Weights of a small transformer language model: 4 heads of 64, learned and rotary positions.
Each number is 128 + 24 x the weight over its row's rms, rounded and kept within 0 to 255. Layers, rows and columns count from 0. Numbers have three digits each. The size before them is the row's rms in percent of the matrix's.

# layer 5 attention value, 256x224, rms 0.0689, rows 12-136, columns 0-111
109:099122101134152141149144104127120110086127107173134146096128103102146135164126174126140120130123123085134116164146119123121090125147124101169108120138163142133112077155136164141174103085169191113096103137110160136105121161133141093133101196113119090143140111121123108127100151125136127139101105068144094126104078120110157131167147137137
111:123098142132127078135127139147113126125145107193084128134100132145133128162095167096123118113123134143121120110104123125125092137172145147122110160166140105070115155119167119116184143152179106093107137119108122125124100093121154137112134117109139117127177135117139120182091120119112171106157097074150167162105117128143098101150132133119
119:141095139110092137124119174114133125092091122131127127116140097170112116110127081117141187109074145094114121122075129152084107146103143151093137130115146162111124165168116096130150107093136113164159186131133147090152142126117102128157186124107110076147129107133146148132118128139158110124123106147114145140142113150089102136095131132137
117:179144117131127114156174123099100141138149109121149130130126148091110087096179185142105137153144113138096108131124170081123102118159116117079123127163123090116117145115123125147129149159109122136092093138148125126163135109149099129142103096128112129109162162118131112172151130098127176108105107133108136181123131099068172178122128142146
115:102185121121113090083169133171077132166165117131141143121125108090123141163148126135127078149138162123117163117115125155164128135144117201141137133166093091138104129086118081178146133141156135112137114105119122109136163105158141101148101182130121091126130125160138112159127115127100152172115092170151147149117133100088071119116164118123
110:148117131143125116103131119130178089100078128088085163128138129163116171136108158121152200149079145138139158108173116151148153130106125083122138104081153165175165105147146160093161154090132117091139148121147116120129112106085099101129091134138125090164116094107142136111103123150155083126143143146158132110135145143156104117136145102135
105:159132144153168118173124146105124138104116142134139124067107135143125157095154128135158154101169139149136140176175094126110147131160112155072147131172118128127149110126127126139144155154089103128150083163148126114132142120172108113092114131163098139101093138146105119105102099131121130119108117195143143160120152116137154153146153135145
122:112164142108119156157121097114115129143146132112179118085150100101129141086134109126129102137171117105123166134146159169151137117122120095144128120142122123179163073132141142140154145149152136123086077145167140146141122078121123141124112165124108108099143156134118119090150119137169092110129157148141159096112116129188186114120147136138
106:162088103129124157155114111155142141133120165111143114150121131104135135153134096152137111180131094104100118141133165146082075165124099141085072092157118152154130076161105143147145123073089137148105182134171110124115119140090117113157086121150154123113124188121123147174095150157138118150128141097129149129150084101147172102097150130123
119:178143125086120092128118090145163113095150141114108086134154109106119126099164109123119096117127114122125113120149172146139164114117155117087114144134114150176149088151115171133115130148127092138119107094142119142148128152139125101140102107123145059109152107112126141137163108143177117105091149136149161095125140129126174114139085139124
109:112094127089129151127121162156111123100153130126120099158101097149140137104118143119129130167125142128126101156191120175142101126103132176164158120086136156167126122172148095150102143137078116071146103105118130155119095126150159091120110107140141090131125071118131132095134133138113145165141142148144117090184140107137114108135170120122
098:151127106143150132102118132123137138102124139108118116128131150176102150174167071160090132122121139124107142167074132164159173109120107159179129143147124146128140120114108124131103154114106139108133119141145123118129141188152117117134115064147114080129138094118159109146098123115121135171087141174141124165142160186076125127120135121142
111:178088147138102130124134107149136157117115120096112098095130151183117103133126151122120175120085129126146134167112131143108140128144152107106095148121122107152126108133086085160118135123113141167123145138196122103115134143152114168141108111149135144129119141101140123090111111138098166152152135137120109132100176128111096143160160130134
115:148117150129149148181139126124143119075149120159139088156107109149114122101120130104119112085111140091124184134140153110163116118142118120135143135169174104136139119156114102095160137149099156057110131183155152183122147119140128119125124143135107135133119173119126123095141148141140090116116111084156152133118155095103124076117148093104
116:139145115138154156118148160118116108154122090093129161126171125112116118122141134135123101129138131167112121101134108093120104104139141152142135150148123112127137185117150152123128144164158137163158149126089118135120139136159089118151153088128128154159130129122151100119092100098161109146102118121143172143130153135031139153107113135142
112:140107159144138095121106104103132133095116110149110111150116142148111172167085157148159151114117103167116130160155115143110128120167131128132117180141126146105133115137134103170153112081125128125154124117173088150125153146173152151141149092128118109145104079129127130165109074101110169117125098193127119095131157160154154140128113120132
105:127100158095092166144125109158136151126134123116151132128113132082172142062101156156123130129152123089123150091165135142106085145148130131087130123122139143088133171110113103133133088132111084153141191120137097134153166116136137127088083090114152123101109141134145137091121104118159124134148140115111130132139125157173162123142180159106
111:138124115172121126142132141148101130104159116121134083142122125178134126099156093109103106107126120080120063147084130173140145143114109140139142149123111132122125135082113131122122133128181141114168179107119180115133123137150139104133195076119116081117138108107152153134096125148148130101101150178116156103147117133157152053132068147136
118:133093141183122150114150132112119141184115112145092164138125158135129072124101132092136133108074124148149074132125106076119123114146109144144149129128106126109104155132137144111124127132156125136144165112099099089113111121199117170113102076147141148100154128132133138124116085139139144160149143163091160101121113102188094134157088119126
109:105172122123089099119131088104116147150114146136126151125136155125127146109090149117105186109109110164123140153135139130140085124092139137116187120104114129103130125199136142127090124129099174109148118120143156131175134167139120111112074129146119113131150165163128110136137171128106151147094113159129130194131164176093135125141143110110
118:146088114129142158172133096120109124119145096142134120176115131100124125124111145095134107155116096133145126095163102054115091140141096135139144144132133141139116095099109140112145129128115161127156103114105152140089145133121114124077161154136158135131144151116136143184095148147105174092110131097095118117114107088135157160110079147128
114:145177137151132160128125064121145103147161148154116106108136120107138113148170108101118132109116134106138157190125134124106160119137151064146163144113118101212134125149143166100174164122150129110075107136118130112144142118110119123095158158120104114134124082143127124133177178133149107086075105143196153130140088091114138142137106107141
118:137105131097102151140149085102096112122144116120147110136106129140151096123163129128067116125139109090117139170136136129149129116102113140123105142082154176166128076110129096120139100116133191106140136159161136145126119144156122082160108097128118121113122129114128104120094133117158142179097132108139134102125121132141138105160168125140
115:098097124105146113137117148113126107093115119119086100120123115130122078139173131107143152115188150121140141155132091144171119125107130105097143102125160159094128125153151148103104098144204152092106163129153148116104095167123114123129142115115111169102142126100123133076144161134150130142135141099163088108129179115170142143136107122111
113:128167119122128098160093123090126133147122144097150166126137154130126110159073157114145140117172107172142117133138135133120114110176131103130102141121125109128122150129173172156118152133116111137109104109139114133118072139085149180141117168148171122139136099147125115150122133114123093140161130127135136078104146141153154126073068123113
109:169136136128078156105119119176129106114145132108106108162147157122152081117179124105123123108098131116147099119174116199150120106132150151096116109075139118174135120144109152105108137100113082157120137116125111105129128138148156165117135130140130150138123164128108152103124140134168116103180143083126134136122127088112151099122135135121
120:134144146118110180126096136096104130150096140114161157151153107151144123140132100163181129108134122137119132157100155180135129122139146122162105142112148108156141147149146122084099122082174096113138095117124155155148183123116113162144120129132134089136127118177137133131157115122148127120123103103132157113146134155153129105085159107116
124:182119142126089139203161097132143114115108126124126084101113141189114128111127151124134153100149110110116127092100135095131121125162117130096104105142151123158122082151139126128178123132138132087149157134152096143129094104112108131096103085129132094136175123124137136174131128098113124105090116120156132141105094151157115102125063112128
110:097142164153150090065119090113117125156114148113119156145112132151120136125141107110104157158158137157113132146123114089110142129127128143134147087121144119144126148111178121159075134146119135144134115126134079143085087137107125154140137103138134177126192105118104151112152096170116151133111139150112141071118133112154117114092095121116
112:112121142128157140146112086149116114076172140093115124132140104123125103131170151085150123118125085100129146167130098163169107109164151137104164130114112071105090108177121130104129110142111179130108186139159118116128149152157107170134137153130119130125079156101123120108142101090131127148158138110113111110146117133133162107135162112125
109:129143127129105151101113084134152123118108166127106113138162141147118109168144099142111108083086102164128129118093161168097123131167132164130153173138144144119137122178091136145096127113140153115125100097122124124088151132102158140113174134126138107129109127122126152102159141134158157147159143134102117139123129103145113153142155126140
110:160084125113156139115106191133110108134106118132116097161145139155163114176139137144115163090133138120145082102060147109111119140175143082161126122081162171090111120133166161128089138127152154111142082132141146090122146107140154129140190124144134105127187118128151120148140140149111112133148176164105113164143143094124121091134110124126
114:117117141117134107087132060163122129137127116122127146156133119148107137162116111120054112136102140096137147066160147097136148136151126105107166078191126094110122173126120118100114127101120153106171174109139082131159143129142153130101126122141100170135071198124120136141097165122125116125155122169139136189147161116152130120111124105120
108:091081126132123091155084180120162149160106110134112123130131093148150162144168103155149086112113122099131140078094122158077157167129129094122146167117135130092125122093089141145138125156134121131108140108109135144109177076109127119133185135110099163105162130131122144143180151195116131141131171134132176124120120081139119127105171151136
112:104143122149098114155102095157166107162135150125097166052164114142139133070073127115153135100089102111153155135098124101162106134119131135133168131134144153102103128183137152130149134154126143101102139143140131137149140128117139120151097093142150131135172128130137151127135138130125131138137146115128108151149126142116159179099125133103
121:148119126135159133159147168129159133150162108156131074096089085133118193145092164105175128108083138120117128146114123092158175115130111096099153141142146123131138109139119120149165101133113124068139138150125108118122118156177109117161139091149134129135128096124120122118107079139101122116122138105123105126126115141114131091204136122128
107:081127128074160118145169146110118129107128099186139109139106122126115092165137097123139136194155126092097135129150158116169127095169098119151089163157144131129125109096151155123112106115113161096164097141116162152127111166137143109135097155132095148135124133104126113142152119144130112111117115131149102153100118143152153145134112114144
125:129122130113121158157135158145116114130120133105111110110123147157122152141139145098131110111130115192100092139131114100108158151128122153114110136139105129153112147100121141116074138138090168108171137135110116103101116140125130131125142126129128143133126106110122120163095126122090146168117145145092104124124133118059165118113073143125
116:119100133109138132133127153110097164139159127078116132133113155136131169126126158136146143141142117096138112117147112114114188111123133118121101118119118116128137171105170089147146143138118113127146183130112158096133105086136099137147097076121117161109153122139131108125094102130133144148114166131085142118133154162141145072129118108131
114:119123096139106173139118123136100128134145154117131111112159141121132141124124147111138109110153136144144154145138083139123108111142116145141131191129123120154132135139130137120115167111129119146169117129132169163087146136112167117116105163133135131140125099127138122086127118116105124131134160158143138116121147132150146124113134116105
118:184117121116140131145147102156132144163159135124109153096109131144138131151142121115123110161090135151142161115143120078110143141159131093144130157147131140163132096136103123124122147101077109155111123133081152111134145066151135096105121144125113170133102144124130127140148118168117136108093114110179130156114134103084113141140130135141
106:116130117166170135134139122114134111112140108155124116150109127108134150066121154103126160112106093092145104110170094080157100132121140142152144075099130146088105120136138139142119101120160141125103127144112128107147118149147134138120121156148140098121112139123136156154127072126142111128185154106107074136131114101157139129164105134134
117:149098105165128122112150148100149114144090145077118141147141144117122197089116142170119164190097119115135130095090121112095133138078130097099132092097141152153133161151091091106155119049105119151129130119138115123110186109116155070145091118136124130149105124136131143143133175133104140110103148189111121124125163112090126116120172107140
114:169142148115169118192146084153089137141172127142112108113099110141139071125113106104113082160141098140126131105108148079147129132180127114157131157112096119148128114115102132125111143148129123126163166132081130137132123081138122141096089108130129133108136143142132148118155113143135141183114160092117142128118104133143127162135124153131
119:117133134107095143118122116133126139164133152133116119134114136104137109162138173124111082078111123156142122128139093184171088124146142124136120141112139152184131123127117153097120114119133123126133084134119118106109139121156164192130115099164125136113134108131132112079109152117160138139127122169161103108175143151060123124154184146122
120:104149142102129082138105101111158125117125110141140147119114093160118156125138119132126151176123162144137117127154135132155158134128120135160126156145160143107124106094143134124086120095114107147148149132164137100169100132151112175133108194119088138142075146145119147168105093133120098116128099132132075175165098101155154166100149135140
108:097127142137134102168173112117079128127170104135114128138115117146085121114128117123145124050119111157137140092143102087151111132105154118114163144122124156100129161136156100125109114167132142131099157127087149135146068127151122133085193114121105181122133169142119130098140130171121130146126108121172137133143174136142111112145096113129
109:106097116100099168130137145130109135141106141117123079158136128117116106157128100151095091120146135094137080088158143156165109124145136151138072083128154128063144085126126129137128083092133146100175117097158120133129132165113159157130093147121149177125118162131138127149119140166122144133136164139130157122131115097138128117153156133117
125:093117127112146125097122143119124148154088114121107131087105135143142138128136118190136177156106145066107116120128159095120094113082120147152136114112115131116104135154108127110113150130117138111109176107106121165156144139111116090143064177124114110132119100144127135092169153142120130123100153123110103155139123134177093146141149137121
123:154127147098122094174138165142159103152097140081133127074113112141132121116167115118116143051163122129154133098074089105124157124063120178094076119094151171095161135151130089148177121158119127141119130129140144122128090086106157132151102149109154153119117138142141140151142137120159132125130149132092113107148099156090123144129141134118
103:130098127116147173101106076150132131124114129131102101152141126116148142127143084167100118117148119112123132194156160132135107162104133121173118111122093198139131087117115174110139098122131173102108096131106147133131125144106101097150096117103134124140130094123134117145088132122149147145118105137122130111145143112132158136120111147134
112:182107139143170107116104127125127145102119128114097141102096130185107169136087100106126186115084137098133166144093150093103183121161134132126111105179138078120111133144123118166172151138130128115092136134162108120119116105123125144111116130125134109158098148138112130133115104155111105116119151096133147170103137124129141091124121111124
085:104097121057122159140129125126155114131114109126121083148113165144100094135152139092128162121113118119125134106145115172115112159169140100063084162125158104093121141127097122126102112107117108141096082119128149104167141135140119121130117154135156113117118150139125124133126141163118096101062164116097176129153132150088124139161113139126
092:119138122111107136127138139153111142135150140150131091081154141144107161137118149138124095121151150127110080096100134137121160113138104142112136202131120104178095130139090151124089104102103148125110150126092154140152132118094132131058121143139115076129105120133126143108140118080111113123105098158133105157124131118126139101117151143138
096:130150116129115126122145158144130124104133133104207141123100136141121099142136121133164128153091173076115147174110129111154117117116138129104102150111142161125157162160089098125176138136098118132174127120118129109111127133124164138057126100183144153100101155120131120099106164195092130160143140104140103125118112163119091118167142139135
101:131129129157110125109099133129119137177112116159116150115170133203132116077099167116150099143143156128127093084146162100108122119145158133137152215133128111138114150176101144146125135108128112146102128099113149124111143112104123163131086120119124116101155130098121141074137141155150167150136143133179119114109136123120121118106164122113
094:140110132130146100104118104141133100119135119132102162105162120108141141149094129125141104135155117133138115107143130124138118118144100178130119129145157133099111111187126114142128122089121105126075115135129087120107127099104150153117086164107136118138087094110128124127119103131130163152133107145107118146122119103105136106115160114108
093:062160130129138144114137125130106133130109122081115097083134133135103078078155114100106137144103168091131111135109130163140127095121113123160091146151130160150127141134095168162112115081147126138092078119104150136164135141132159123098091171116128137104124128117144144116096153098126168144162133158123119132147154160123169109159175141123
092:171156134129113111106152135150114120090150118136115184151130139073147137152180136134160147096152121104135151174088184088140108104111106093170158100090103096134127146143155084132120136139100159120130145146171113119164133126117114121117124120152128151139124101158124146110084133143093131115182080116157112112116140167092114159133132107140
087:155160136134106122118135139113114109095123139110092153184113140130135109182097113123129110101121104126123164119096121123145136111125130131187160110091139124154132139096123151143099163112100159129122162117163114130145084130116107142130132106129148143111103118151127133068083107136117122127146189136114105126124150159159141091159145136135
089:138149105132105110123132121084146120159129145130114136117096106146139127078153118138112085086154123126141139139108067102082101129129115130124120135091099169172126166060109168107127104161127093139152096139149119099155119096151133135135096139137146137127152125133123119112104109147087137153159101104119122151126140063119170152088091131131
091:121159150104147107136124135115126131130101114133148125141113110086128120120133129165100135116125110145105137181122116141114152132072097126119120093113152071133134113099089133108138140161107141113165130133141124108167098146134128126111131127129151114110155113148131106132214106122133141128107148125134134135132144108178159086121119105124
091:130118152131087123171150121103127127144128132143134151133088143156156171131160160132147134109176117142135128111135147156113129133093118181115119143079126108103135113138121099105125109143105105123156090131102126111170092126141112203116152092119127113141063092142140113171167162124071096146174143132087145104139111120121117177093071122138
093:132128151160165102089093158125151128112153127171093148104140121133113125110090149164125147065160121160144091118061134155110182154160125145138148152121113163145096118099149162149120126154098150126098123140124132130123133131124134147091109113141133109113164112127138148119152131119115153126147150144115112128105167147166136118140125134131
095:100099148097095120157148140117132135159148119145138138130102128137125135140126129091117159135096099136128119118170119139092139150179118150126132137112124096139147110154124108154143130161187104115122176129125088131115123109147098162185118107096114103155106147115122124116091111122127128113135118123101145096127099151115055143160122121148
097:131182169148154136134128118122153127120126131148073094131119118118123116132122158113156142149176122154150141150158162111130125144118086107111147187122101143166127155124110145077117132100100135118111113145108183125183112165088150199056123140157148083136112107123138143138159152143103168128139079107170130110117142118099132118116142103123
086:124103137138111114077144127129126124133167120148163131118143111080112185121146070156129126113081132131122108175081116120140168142084123195138097079116147154121146126153138098129092102132116109143166121115133110162129153125117144114122137086127155103103144074110131118163127141139169131096172150182129149131117097073140157137116112120128
095:132141108146137150146089130132112109145098111151133100143149109097123160148149126140078094111119105111132124173149130108122126129095137133116148085085109108120124159144149157134153085144113091122146137125187084137133177121140139093181105101115130113120192131119131132181096095120142089102145120086196127132156115111114160093138139112121
091:119139137107104180153120153104141110173105113189115092112129122159116113130151139091143152084145105093157160122172137141117152134132150170092132136105109114095143152174105166131136092156134122143119168130156117110146132130147137152144151148150143085106148162111120142143114110117092165151119154089129117107119101168189119136121153109134
088:071109094118114151102165122160135118097113133131124124090143166107097105134117127128140153082130147104118153150060171137160130140119122174116139124180098140147141146132133110122148132090119147117130100142130132105129094092115142068081130139148151117133078174124150123113089133143091140146130145134077117147140130133102129158121120106140
093:129111114117131171151133124145134136118118155107121131112149144134124121173104148149149121138137114131152155092097113136183154129136160127090125097120146155114137105131166140164139103127128135143102162106122123142083101150140143065113128150121132145138171169141147142153119107170126117143118112110081123099133133170112121116134100136114
081:148144123125122134108144131119164095106124143124109137130078107118139108119184131082133126126117141139150165156142132137128122096106118139104120165069111143135108120153084169121111147124061149169133069134136142122164111095095154171126103162136138151134144105152117131150174176120118149143144103126145092117163139090141120178087115134122
086:148103145123090096127091113129139139109146141124076163074096110152131120123133164120102139114098137105141164136138167151156115123149146111143161155123114181141141107152136105140133153077145164133083153136140169128151093124125119126143130125164124146143147136122150124113087180105127139142102064140156135133115138132104149183152118123129
087:113150115123137074151139145126141112114101121152110125125137136091136079117129139091125105086110118094121103138098148118136152139141157167100089108130122075140138164104109126115152120174129090126148044134148105118133114123149119159135099158115136139137149170136119114155084114138112161134151115157141130093117137141147164148140122123115
104:131159113091124112127120103146114108113126152124115108170138141114138087194105122104083140133121091082111181189138141137129154122140161149160128101091134176109136149134101139179115136099109125156138107118151073155101145096138117118178172160114125101123151120144132135131108135106127161154120126104167147144122118139161107092116147132119
098:097144112130120153121098107108082135130136129043095130145128116142114125116122112140165133167128131160134116106174141091099104098096135161164099150136108104080128149134130103151124156120173140101105141124112118151118154128124115180106129160121104162138095136135123125119121116087149119118101173155118107159134123124128107126121120114123
086:102162144122144120094127139122110139115132142155090144155154132134135127158058179133119131139212121154154145101137153153100166152159103112146171101148150148130110104143151166143111110128104140109079159159126094130125140154148118115097112124112117110135111095122133118112110098129124126113144128137152140155082147121125136097110148116134
095:059160115104127136146152157113118149120140142095091163132120113133143136158110122145118151115135160131146181123124126143122127102159130130149157168138118163125119074108097116118177120121120116094118141096085124100118082108141167156080163119149151143102110122130129156087160162171085151170127132137133090107105117128093144115078123117127
083:117119145146143101163129119140150144126131151106135134157104095136150081115134105122081104152101107091119156137125086197163174125133144164126111074148142135060141135160116102141142096137120145140173098117125114129134120147162114146093192112144143109093129098119139113130099160194106156122174159089121126109100128117177162103159139119132
087:148128112159166121109119081131115130125143117129136085170096138155157124113131146116106145145129140144120132150149157161136104129151149121074129133138142120135119090143112117147184136152091157135155133106104143133111131114129155167092153167178114107111097136131125151089130124171147143119169072106103112127128129091234147104175079104122
090:123111127131159104102152161122093113168170110145128100209106099105113112103136078146105136102139149096128132150099132091142142120126130113157120139165139157151136113113134121141115159152110163123099104140091137123086172098125105101159167098126139111140134081130123135098124073123190138104175117107151120096115102107138117106137120109125
088:125114136134168131139105143122133130135104097113112116169129125154129158145110163127121130147184134161125150118199126129148104148131124097126149156114118143123147148120148119112133113112122153111099119131131138113147159169126122135125112090116120123126160137116111136151166088117129153142096139072133158111092114103152123111151160124124
083:118145121093108076114159118101146107117142134082111141129132146144109089109182100114122181100143140133120126127106117154171142121117130149128101116147131108117130101161123116065060142133113127121124072125123160151127141104117137096166137170130108167136111093121137108154114150124115117109140135192072133128102140120069108168090125132130
092:115101127141115154129161082125149140135132146142162146090110125135155144137170107143129117101159130108131173171137120171127108133105113134120140177115126138113145150135137104127156113132121117144154108135156121107126072116179148129149156107145125163108116107128130101101134120167144183145128088138097116102131102162127168097125145131127
096:134111134124118108097115117136155144110136097132125111092109159150112120113112126152140147139140134102127101121104136086111109145148158118094158173132103128126128142148125138095067137127120136119084108144127143122147165136120158100126093153117113128135155122143110122158086061104099096136075123135088141101131144150059124130131081145148
090:155095132110110116079142124136123115105150126126183131125180143105132150167086077175140115158108134121100169145093124089111111131086103151104103139116153167120127148144113151133122159112089080131182097122107132144118122149147137113120108147102109134132103087133138130095106122127142113138123192135130111125143117083145092090129119157118
093:117112144161135160157141124146128139149135145115163138099112121154124123107136164106155149130095172099124110118104138182139117103116111155100123102130117135148137138150099108101112113119141128143127180117142125121119083099120130107150168065146133143118112163113123139108125169120113128158117150099125139121118092158120100133123163104132
089:141088099114138101122147158126135110093152166152126122166125159132117137152129143107153156108102119104113123116102093166122138154160124143123105119169161183145122080139114126146121145127096159160108117122073149116121124095110124102133126135097148101123120123124139120118106138114146103114131144149077134154114102105199099137128139120122
097:131158149099083109089114077094118113143113143118120135091118111080119107129127089118115173132097125129123099155114149090152144121113108137150097137116099176145115141126143130143132150100172104112122141135141104140158099140156155048150117136144138098131123159153108111145111125102145134125176111154110126144132163171111137134165141148128
100:157185146158157156147121127095095131151105117107088127188127131111147144161123135127145115085142127128105158148148129107115111114105124093175136126065119083133130165113102159138151160129154133115130210140165138122105111121124093150147135124140116147142135160145113133129129172098131123142105146094154114095148125128106106096146161108116
096:097113139144108140098105140088121111202129121144096183089119126160137148078137153110112141104137119126134117111162140108089102131156136117117146147137095106129094168129142134098184091147202079150090130112136131108130136094144128153148087070096107132132126134099127134136106078128148122129119147124185135135117131111132121146118123124138
097:118125142143132139127121128121101113124093129121109116148155158106107141169096148161121165112079113146128098113190127108154078108159153149120098143116139160104123060129123135113153153132115085107123076112084114112105143125164157158098097141114143107110172118138146141111115121147123129097101159114097145127114120142128135102128120140133
097:119133161122141116087123163141120140128137142132148162118120116150141112126095130127133086161079126085115115075119146092163111112117108128136158127099170134176143095096094127129153148111128134134117152098148135138097140133116118069131154083154123136138120115113121138127144104128137135119067164117138133140095135094117142118165141119112
096:138127162143135094113125147142117103148128120169158136125111100137116086056122146097120083132121147074136092126143113104124141132124151150139121122161136119126127171137127136116091141144137133131118084131150144121116188140151120146150138148105116151154148100130102129155151078095167166091122135162169124157118128116114126134105144138117
088:124123107137131158175119123165108150102122140095074139087144144143147147148154138132153150167132121132116110129155165120115102128130147138178137127137115108172129095122138121139124133100203162084066172108103141128144140159106104120142131124140106144131140128131114112122103123080125103137125113148171130110112134130078075163115122104126
092:098141115124112127067108161130094128129096142104116161116115141158148088132145155126127092082147126074142141099078131142129135113102169168110132118072138054129144153148153079121135108151164122132145104106149121124136131152158114069110143114139112128138142163141117122132117113159140115125128156157153178100138133117133185119133122120126
096:173136157110083208133133132128131142135150110114137121118154152129130127162133148138144158132139158132131189106141158141127111125156132121083103154122125114183128113096150133147138133141090084138179142131123187134153073164113164117081082106141115127118115121117142119090087134132144107116100160125113116126160146161096146107141083141125
098:138145128135112139118143094127119113104127133158155129111121129104133115151170154117121134128101159050149156121147156148177143106126153118116120080083156155147136120134088121176180169122127112132163095137123180122130150141107139153083065161145119138113116143117115130146108143120147115129150104140132117123103113154119201122114153124120
091:129142149139126089130122087145129113139123146094173143136138140098125102119116101088141127147096136119110170130123125145161106127139103144132135122148136157079144128135109136080106121104126095127198082142185093127150114163142138128092168173147148125096090084124133142099111144163129141156172090116119120127143164122132142109094142142103
097:155170149097128142093115167114120133141118096134155127142154110122126099135095121123134119160133127141151158144104123110114151117107132161101095156100179162148128162078146127103114138136087106111169065122148134143166125204147138111112107136122148140098167091120138143129150087129147154108103128121125130113141148147135141119146091161122
103:107113132127120098117100162098148145158108119140130106096144161183139149140128160125083159071121133136142145103102115166089140133180145096096126146115150104126124110114125139153131138123134122147087111130123155134113109128137110110146128112121119105113142134129133137153133125142124133135079207093124141146108129135185115118171120111149
094:137153145144127077136125137105129137154076103126086130119142154131149092058117167082144120106110151099109062119153165109111138105175115134119106160099087111142123130119145133149148131119163096121128095123132087107143113140155125113165078131127115127107187155138110126141120128153109137108152148126158118134110153119124125146146118138139
100:155138152103081129141141136098132149158130124143116135108155145122153136135179154152086222083183126126135171163079123165093153135107150111128154159093110127120120124103146115126148138122105125122131100140147150106140112148148125124093117100138125124116095141125125121135133203147117095131160153092132135107112118156106114125114110125135
095:104159154140161152116145168133122167141137108150123105210160131142120093104108150117084091076138112135103113123108180093112132105126125111128139162139103122152146133122131127145128157118147163092120147124082130135141155131136132105125098115107150106145107183140134137146102094121076169132078170103110144106116098094179111093156147117142
094:104157095122135153089118070147123152092123128145099139138135119115143098119182136145112120102149100122126103133155122160117103135152098145085147116103111075120119113180123140125115122135109148109151149111125110100135131115114136136116133125142133099140133146127131130159143133127095140138098077119108144072143086106154162107098093119129
091:131101113121130145134098158140122133109139126159155158147152124154097117134102143107156072176145124094134121109112113107137148152133113121091156112149155154134109133110149149143146145133106105140133126135151137123138160142098155099096132152101116093104119143115129147095136099140130095124094127098183144161144142110085117108110092149109
100:175094147148110082133113130160129116117159139149206135128103112144124153111124137118108100124094158101140115102098125132127101141143112121110123042154129139156135096141131065099121177146131144163119134144153121149119152135087135107180120109095127195143104156126134130134127179142110074081167097119140136137153115110108058150109127110133
097:106105099090106128127152146109149112131149134142152127120094113151116145151153107111154115083097095121121133092101073148123130139105123160133102151091149108156113120116097149106105144131097146158149115123125170128137146104127130096108076154117124166123112129132139125129121147124109137166112133190031119133151140114134155130122143150136
088:172067107137142108137162138156146112097162110115152145164118134092129119156121125132133121155142132098138171105069122128128129156108123089140136090152176124099123157111167094166136143123112130162152117142176123164144119118123121083170114120130132191138110109150143139143121131121118086103103167121099141155128139127134069143152085137131
093:119131082133112119103122086122103094147138144138158128107112115156148105103164128110134117092136125095148155108146134130148102131106149112086107136136134094139126130153136128111154138144127152171123113116176182133116132079113127131125102133130112129116126168143117140169144158136158085142132069118122107111120122122102142162145151138104
103:145116131154129101101109090141119131145113135146094159149131115133127106140090121136134093102158179109125120141098160112066131101084133147131113162141085145128121160122124122151126147126092140098174132146139116107158126094130150118117109146148142156108115103138133132078127138100121119118163137134097086129137132099114156112129133118120
101:153190153131132117149102159111111153112129141078101105148134108154124137127115134122101109118078109120124156142075124109123167107134139136185126124122123131129133135096156106189147128154152174110144137124094128138124131165146112115121162136140146123132162097138136123123140149123128183103166154106140135131115170163149113119169132147122
100:117138129112106077136156147101150133144098143131127151099108120161143078103143119160104200067107119159115132153155114119125124119089106145101138182102150101132123139128098146127136126109100137135128103137131146115138102105120126137096142085130133142140089132147136126116130134110115125110137186115102111151140136125161114155158118117140
086:121132102122104130178137100125129127110087118100087119097136152155112148122134133084138138140102113141136145114164150108143118130115156132133127110110104109123156125109118122125098120103155120113087136133156132128168122128115141139115107127148148120149126145155113140162044183090123124130143115134109140143095175169064084179128126103108
094:158127173112132120141129116132138144120138112129183096136116142123135138106166157102095151178130105104135148160120154132106124135135125095094147140127119148094150174115138108132144114135132159112145108149147115092135130179146105147150131153111156167132121167145130122161143154126105130130125109060117160095130109151117071148168107136135
092:154101146111128119129157135128159104127084107124041127130099131048131154124134125147155164115103088110153143094130141082144132114098113134168136153108123125155125127089124139115122116154152138073107119145122145140124087138130101108151105176140110141136141130154110143127106100105101113125144137153103114132115151173112145144167154117134
097:126103131152136204124113100131121125114125109099133086133126113157118132144137113147129127153080132146119121161129120092133112131131133144124116098115147145127135085101143151118169167160141096128068128129140166130153103149133105145161140128140108151128116125138144137063154110131166160122140173142120140125158121074153117155140100113128
104:123164154141115081154128137142129133130125168079150178165129113153173136136167090141122116118107133142130166099148044120139104120138127103175144095130113144098129114145083101154143152121126145151081123148133153129131133079135112165111157083109111125142088108141123119152144113093122132101111148146097144107163133092126151145096164111140
105:118118130128148166099171110132131138147135119098143102147106145133108143124069084113127129140140113153121151065138118090130120127131102112129096127120106152197139127095135097109082143120121145159153164124142125154110111173116136111109096129143145136120114170116125118189139140154104098151134080129119112107109146133154132107096155151140
095:138122135128113126160139121112130131124140115133116178123121152088129154160120135109145175130152150139152117103148116157116099131122098090136177172096088140138122148141124129151127144074121122135159133121155104124120135108093133172151140099151123150125111109129135118073116144141085130135142111125143163120105123117163153110181157129130
086:144120159136122071121144155136130119146100135114096114077133145125135147125143121142138119100111130129150086128146137172099109118144136110141122121172139149126161136143106132096141112124199116093108125137151183102129135124103102130110117088146120139140138113124148123142157117102130072111114140123122141130138110135083160124137148144135
113:125125104132108142121086125148126119127123137141068138155111147126113116096135178098121076121111127105124063127129148156123132134117143147172144167126102079100105133146110119108128111164112135138128129113133105142129156150149132096109073172144119095131156094123114148112162123141154148109137138164156119167123112154131109159163093132116
111:143147136150123109175134104143101128108120136133123101182102139133089087117107093153114149151136136130129137141125110162154143128160119122078120161099134110170124130141071141052145148133156150166149158145174112131111175109122138122134111114163155110110140139127119129097138122134115096114157126149158140145120148142117120117138110095126
086:113176120131116137119164153151122157147101154143142120148111135079154151120122107120126137156114096127128133164134112116156116131178146148147128168125099185183112112121112109122119145125155142161157153116122141166148135092090118131093096152166132132126119098149140111092060155130108123127164104123153092183077153137148113161098124126118
087:123107100164107129144104189141122119141128113138084110175140143118117119125160104166150129121133163101108085060068160094094146125085100120122114130123113154118136129116094159068158116130115151129138087145141127137123187151100139097120094114096147151122202132126146155145148121162160119113167150084116130110145125093146120124143128127105